Weights of a small transformer language model: width 320, a variant of Muon for these matrices.
Each number is 128 + 32 x the weight over its row's rms, rounded and kept within 0 to 255. Layers, rows and columns count from 0. Numbers have three digits each. The size before them is the row's rms in percent of the matrix's.

# down: layer 4 MLP down (transposed), 1280x320, rms 0.0295, rows 1141-1178, columns 0-79
# up: layer 4 MLP up, 1280x320, rms 0.0803, rows 1142-1179, columns 0-79
down1141 102:126117122164103132125110110132087125100136160106150219131100131152122085115175152158110086156156144169074102125069111122124212148181111078120118087132125112163176122107144107152118138070145172139138131151096149139119139116151181192110139142
up1142 109:141108146127144128152137126120175133106143072166097130185114105148122170113138119166151126038136092140142101162130194143113096088140122109120095108139110167169127133104116075110158117114108128113162162103129141150083112137143126151148095113
down1142 117:145133147175129053127103092090129096169101098102151136132062154116134125087093130135112111130147101169202125171182126145135183043102122097120156168124066161120101157119147085091152178169146114182174147116123156118181140082149169099101141151
up1143 098:118097190109190153131160142136134076095155163129144124103099127111056109133166111041173120126127122154147110120137084103148117135119109206124162133118107123114089136162113127132188018114143191092178191127138132123129120098088144171116116179
down1143 103:111121145131125065114136132128143152141116103029138147133090195121128134123136189127123194123132151162113113108166108154168111186139140104098157149101116129135100098178133169142148080092103129153147191177163144119137127108087148155164113101
up1144 097:129089119163104057119158112102119109107131129094084133086209091103220100196123130187174134164091138102145169102158133128122112085175178120132097133140165119123133118120129179089139152156085073128107162120127097128156131115116091134087079181
down1144 100:221106124163063141090113145167184160133140190098138128134065180170126102089204106106211126168129075144137102117171121155124132152177159086151145047136149125131108176148144115068142107102120094131076170096159074197087087152090119148162083144
up1145 100:150129165138080113098051115130157128145119122078132106192105097110106165169189209119165094137131098111136191075140101077166138156113176138130104125122142152164133096086082097168118140118129112140133116142156099135115105137127115152120221105
down1145 100:133101136149142165138139133181100086216113101089114122102098158054068120137137098112062161124128130114138105124140124124240133128151106102120173157142155129155166144092150091166118102129091135086145111118145078125112126133124195147067205111
up1146 096:209157134150131139088142153102088147136161088119095093196123148162092108150064126096136109115110138075130108161174162120177110112133096176167127118178116142160209182139067164067139157108080105108106129129125121137160140021091144115136195103
down1146 097:072152138140096142113137112118140135097160114133158144141146103093153111101116148126137089166117172114122107179113085166133122102071136142153097075073098120055130211139152172116139122089125183204173138145146093110123155106147150115110169190
up1147 099:123139137168151121131096093172104103077121121116167141107142119127166149158094120182151138179137190129144058142087141157102139125076064116123146146141087153154117103145183158142132168097101118198140160102094117135157094166165102088178160124
down1147 099:111171150126113116118121034112142060107111089049126094147142115186157109136112165138210115176160118136127129105177149123140177153169135107095128129183124150084126159119118139069122179082112136101135101102108128137071126113107216191101121136
up1148 099:144120142134161124142027081135143140102080157121097113123210155126161092139137094127100144081124195135141130125161118106167149138109138160200111088112152157126199025138202097145144127121161158160101101112112102103134129160165138109189119126
down1148 100:156096187091117126063193111148147129138089125119148128109123133088047133115153108114112116136152145202107107104126074125138125114047075152121122163125170114083133154071132112121158186173107045123134109140107212106155109133096117121122139121
up1149 088:125029133198136150084103150135079082124109152105138139155140101180077125155095100096132161171135179150135155118106124092144171137223152086216130110109132153108101159117114150133129110167152152162144138096167095098141113138118029127155114131
down1149 078:139131112127162168107154167146119169118146138085130158099165140144146103133110139154143136135207122103149139149124114148192152154141143134088184094146133153104142092139177103112119136108135137101114134108065149139132097125138205158083186137
up1150 106:143176104156150096128116131100131137170144113095119096102139122183107118124152161109202166144155162166135118090156141075137103062138161158098104099163110103135081116161127092137128108139113134140143133155112248107049107127138165104114148114
down1150 105:160139105135124110138133110120126104134129095137164105131043117174141113094147132076166131133196111063155089125158159123143082075217186154049100109134169122177131124158161135128127109056113115130123153095165100110129068155106122088100105139
up1151 093:057097156149107141148135124138114179186203159129130139107088087133133157089060123141180113098137127152124137130151147148136139061155130201102146134103135124145100089163111093183154126166097157148115150121107162153135139132119123070132139127
down1151 087:116089090055112124159140255145140092185084116135129130113079172123153122090075133165086142106195103129103122109156137201126121122077112177102207159158107088147091126163116116098131163203121127145129103162146081116105178102196154120178097120
up1152 121:239081161152126120105123134124076163150150185114144078119114110114142139161157149104122133067185101148121095165124146076130115114148102134121153182059069149117155137083045126124102159069132059144131159098177098145165128125122085151099138111
down1152 125:179100138138124145101124089140055114071113146159150105131122064063145104175134155115083103078131174123200140187094105127169111185097096109135130135115079145066168133114122112178158153071115151148112134158103113152116188108100171157137092123
up1153 097:099120133197119126055152023085090120107111159139166110108188078121103128127152151132123064130198082149139136147118103111150126128176142184109091100122112114175138154152131128128132144053140142138115069179125060071129121149090163078170125147
down1153 093:104109142148104102125127117125188127091133138110102092138144147148121114132154142170161132110155140113134130162216072152125114145090124127150130151108125081106189164080139071078081161091153128153112150130178093173125109094140150181150093131
up1154 098:136158143206147026136114122107089168175116132151144068148130149154158115116146151079177125147130131078158128143103124108158090125118176068163102131060148114147116123110121116132142118131119054141121156133152166138122161077115157088125138057
down1154 097:160071121059135102172132156136113128125089142158127129089094088114162151133154162077145151130128098165152109130136103113206173079163150093100168116120169105110113138145143100123139109101065103061089120139056152057070170099181099107139144119
up1155 094:150069119171159121106146120067129174118070160120068103085109104126041129115079161128165151202118146090147137143120127113140072071114082091161110107141120148157147104186115144128119111205074122111175167135132139158146182110106152149109166054
down1155 095:131127060097084185148189158139120106102121137119113158140123089130143095107114163083094117134141149123097136151085135158138127137108123142181142154107173172142100147155099147155144163083114134083102125177162152150186172147101111096113145142
up1156 097:138089135103090134157169172078120144151089082166152142179140110139110094164067091129147130062200127112167092045181153091141174123111192139086068138135164139130122146165175182143132115175172168099116108124143093149097145180072118128186128111
down1156 102:119175123169082131093147148114181120113114176146154122143182096129193125171122152123089137153131094118171135118155100133157099121088138177118079193107088152080130108114156134176136136111160110115143115124178138137147156118133090119122127084
up1157 088:158154089135117167170135057092174127127119156113131118139158078115108222200150157146181138079127135122149140113101139149091141141152118112182141082102158104109089137124123099128121123128093147138137098147130090150122146077090134126176099188
down1157 087:140138132109127136109110147144113144126168161167129110092083161113139113147145101182087084140091105110071135181110148115105116134145176147170150132132115126198122108127174107097153167167170151107052103105160133128177130091098107139109210127
up1158 106:125104154134125160139114091058115127107079143114126135155145134172145096103184185149138133113085081097110123142150100073074174111136121152111106112121120134121128081159181075108073148132135162145133113105175159184135131161133143129190125149
down1158 101:108109152170096088194133123186151163117101099201106149132109111144160120145140140106051144106149155152142121158107165116105123150150117149194107139152128102111091143202130136201115142130134061107149121114138096105179177149158058111153163128
up1159 094:094108155115170071163122124079109105139115160114101123117143123120074145107117116134079193145130156113116110134181166133185113120166124170155106142124131122149167134163067151111127143125023135165144132100074118135116095148125122127108068119
down1159 094:154165118121143128098072143094113181067164138143153172102173079130097174119107163119147146082092118105102193140090161113118113185146110154094116103199119158153151139110133112174110187119099075189118118161149158168052117110073146101125134069
up1160 086:090134063148100123152142135151135184152138167084130104136147101142092124097131100112136139129194119114159132088140159149138124111132148115120155132087120135130153115131058152126105108080150101152136042209130123176089107102127131170169147161
down1160 111:150152178167142122116130137116133139148160142135132141112074089146137096091160131163117099121147137132176064081104163086100112110101127126087106147136100127141124128134176200131108187121108133177157117161138107118136126121119179128127131151
up1161 109:152178155116100177100097077111073110082161142156116111133098136144083158105185182082117155104151139139086114086148094085167121117147065085086105128151102093124113144173123179106081097094136114132120067102061154118101095138124091099130104118
down1161 115:179190091154096113146099059103128129112118086126143109148158130160052085108144147151147101088161143112079141094178059151089152181076174111152158072173196088092128097113118115152098148112142146110112135122131126120121123143128028127137119152
up1162 101:116115074173094117125163115115103139090092146113061140146125121142108128124057138138126118129087117098099164121112104078122170106118134127135120072062192080149116112080061135144116152116176146142123159128124187172086082104080127107155114114
down1162 104:150188140145162101150216087141159128168105103089143089084122114118096131109151099148126108124114148144105174129104149126181136140114049121214111181172115183153109132146154143069106172132127092121131112210173112132167085091154120144075126167
up1163 091:138097134130146128171130074096124104102120178156187147134105075168107085121097095122138161120092140114073149119132147053138191141218114177115169141117158106162159146124091110078145057167114099126114103159236108135139164159110119121116142120
down1163 091:101164160108132006112142168156156133121111180114117085100149114094115129164159108084171124177110153138111124133135119103060136152144107138132179130095086123128132123112172109156099192122155113131115115098144122105097175108138123090180137125
up1164 099:197157102146157099135108097152161115062120146149141108138139142118114103096077122117155217121140144152145115114145157152156113123147140114129137127117106098120156090173139174130138145147138141132183140130149172093109158172059172142127173146
down1164 099:159166090149116179047164160066106140115093106129131127082171075193067129153133173109143184137140032114126119200123105128121136168139097100113180127107160126136143102194153123140117154125090137137138128182131200095123115119114188122128165133
up1165 094:077179146116116084130112085136119188197115131162143043140101137130104143055147185149126167168110161113108147118110191109138146131173153116087123195083130137155145107177145179135181180145110157098115116121243108089123127179148142134108172181
down1165 073:156138118149133139152159114114123166108070144136150155105121125145118112147118120137088119132181071110146165101180133083099130106170173140125157063106155109127152120080117100131087099191150114167111120127104074072147143116150152082148140101
up1166 105:139131087159132109051129120165134132086095134150146105045141119143144119022196151170084068180095159115155164086130121094128110099119150098158125105096144160085237145129087138118135115112166141164121139161173174122094132100110116161088081102
down1166 099:158119103121124204110115161147159124131150089163089093162151142127143130129091132118135089088142139136052154126114163190160109193124128096165100123134131081083168151124192136198117107146129122124174125132155165093120183131078162109163085084
up1167 091:161111116129117155161176171103137117083142110099182123111096059155138137158120144127136162152155110097093109125087134179129186126104148138115079153156092164142088153138153136124140106134163156107138111143101111120129086057204064111088075158
down1167 081:131123089155109095105111135153160118119065126068148155103155139085091141116155145115111116057138110168121080128151150097116076103158098161093116160192163081127123146086127192090107138122115127186117172108143187181118096187053147115082145142
up1168 099:109154136157122163106168139119128067117104091139099125124118155130168154154172113128102093133042128156127134067148122126113121119085143126148171165144128093120171131021112114109139075154134080112105140127061135195129111095139128143118067186
down1168 099:189144164145046097162107113091113095169059119113070130128128149151157128155212142118115078173139134148139084136171100097131110116044127129161167124106097098087121156136074140141118134160141090143180136089095097109123153129106105085119114085
up1169 104:156112163126124157120160119123161152130148141103130116108158097123155127064158120169136190108141176132115138132134183137117130162118120129133108078134103176100118158168041185157096142094185107055154148194156116101143121084076111142137159147
down1169 106:108071140087161097121118101120128085093198110195098138135101110170176141131107079151159115131167163171122088142159076123121229184137138144149124064129128110106105167170131121190153172141106109105127121121119146136126120110124140101091143182
up1170 100:161109081166088108138129151141101090061066155173175173157168099179097146174080172127133168182172128117101115063117097121104145086091161145157114130139075170087116132108174139107127121140162105122051184113102120163047111102154071136161133129
down1170 101:069119079141116134119080100131149106132125153112153135116071085118126133158108140101178126176132133093090211121115088142149192082140138139105076152137089177092109131167125068075102171112105096149199126131153089121158133169155163138176163126
up1171 103:080145095143142186134077085133145156114202076149140150110150127141078136166154150062144106061139079119140165093206112073119103107109124142093151109121083141141113108129134121138143029160150138099148158154136182117164155149067157145134110186
down1171 112:185144095158132122132076109164170113182113143163119134137083097126146138129050081148099165082130107163142114092105088160097151104159116126107175103086120156132164147141083109178126099160151191144148137137103120117171100089138118121159155057
up1172 095:071143117146138130104146130135177140116102115102157136166119107110139171131135113131140138186220183124129149106124091100160156155159172124154101121127129126109091149101077144120106160076146141120155116138101120106124142149129099161075140102
down1172 088:105170143097145129126148041173132168100162141174127110119090135142126153126152112174133178082125073096115110097058139101116072090148139105101166160182165108119151123053104122160098150094120121129130067101127100116111146095190162092099137171
up1173 089:116152122057133136135126136077132092205100138094122147048146123146137136092105164194113127111147144162144053109155154151151154152124089164064172173128153162178171117153122114128131073144116086090125167123136115154136139105106118200104105127
down1173 089:101139152090134096096160079121163170140130107099102076177105167164114127141160165044179113141105176104091112096110135070086148121110126153142113102158109121163109193165128093077149175135087105156155117125161116125183081122136125107079130114
up1174 089:107175130163138138141107088089146102134084132097089090191125088108183124125114093127127154134120136138126148149137099140178098085115116120131185107176128121131106116088184092133177092092126194118125148102139131131159129098135153141138108123
down1174 092:158106177095096140085120164165129164171121129100068129142108153179095154130152137171160135107083123133160128088134140044116113127096148135194124092158066115172108089153131227130153151066065049134151124179134115109111092171114150067153108138
up1175 098:151119170146157212054146076097205161112162122105150102130150161113185175130143163115130123089099113157109122121084130079163121133129134149086179123077130106165096129113147122115126153064108119119122154146162143105191119108188143070104121070
down1175 106:105093124130144084103145154133127088056118195118071193160127101151151189113120101147113205157131117144099113169124147110141166113115136125112177113129111120162122126092136155173090185102127137142163131120139120132086086199196167182100121089
up1176 099:142053139139150098166113172123100110126124118131068179097095136068143173120128071170145185157124106114106093147161172133123076085156182160144055151193158134086076137081097111087121167122087179093148126159194116140105111131158163150213150070
down1176 096:188142083131139129068147074180097096141080152093135121165123123076139151108093112111126118131157158144073085110070133168088137120129159112133075114112152132108066131154121121072128081113085141147127145174183141140087118125179114207136149137
up1177 101:159163217118101149082206107125166193124125169150173137181159115205154177119155118127174135051097130175149159107097148118141123117117160183133165097163162189103125138158138121130124128118127169119125130139106098054132139138111104091112144141
down1177 106:121148134127152078075141150115156102127124100149099072154076138151138174098152154159158102123131110107121213156139101103083147146095085139157135103051163145108089064139157122144121131119202088095096160135181144147077162128157094100124169144
up1178 095:111129105159150166089087141127108110134130069114093102131150145110118154144113120131176145115098118154166181138082100149167096189169130113109089064094126132124075170074166149099156092152092053149134098122061130191137161113155172191131133054
down1178 082:159110124132125118110154118177169093138102123121121128168136069125096116106151135163133095150124146107157146114117070081175110104124100056139082169208104126116177108109155136172088116109135049145140086104148146101134144059132150096098083126
up1179 111:080185130125169176146076180109123134141123077148123118099165112082106188125153099128178157154183156181116167142155102122156118138089115160104106160114157147089127143124183116163142168176124153039063133117108101157107137141150049169155129170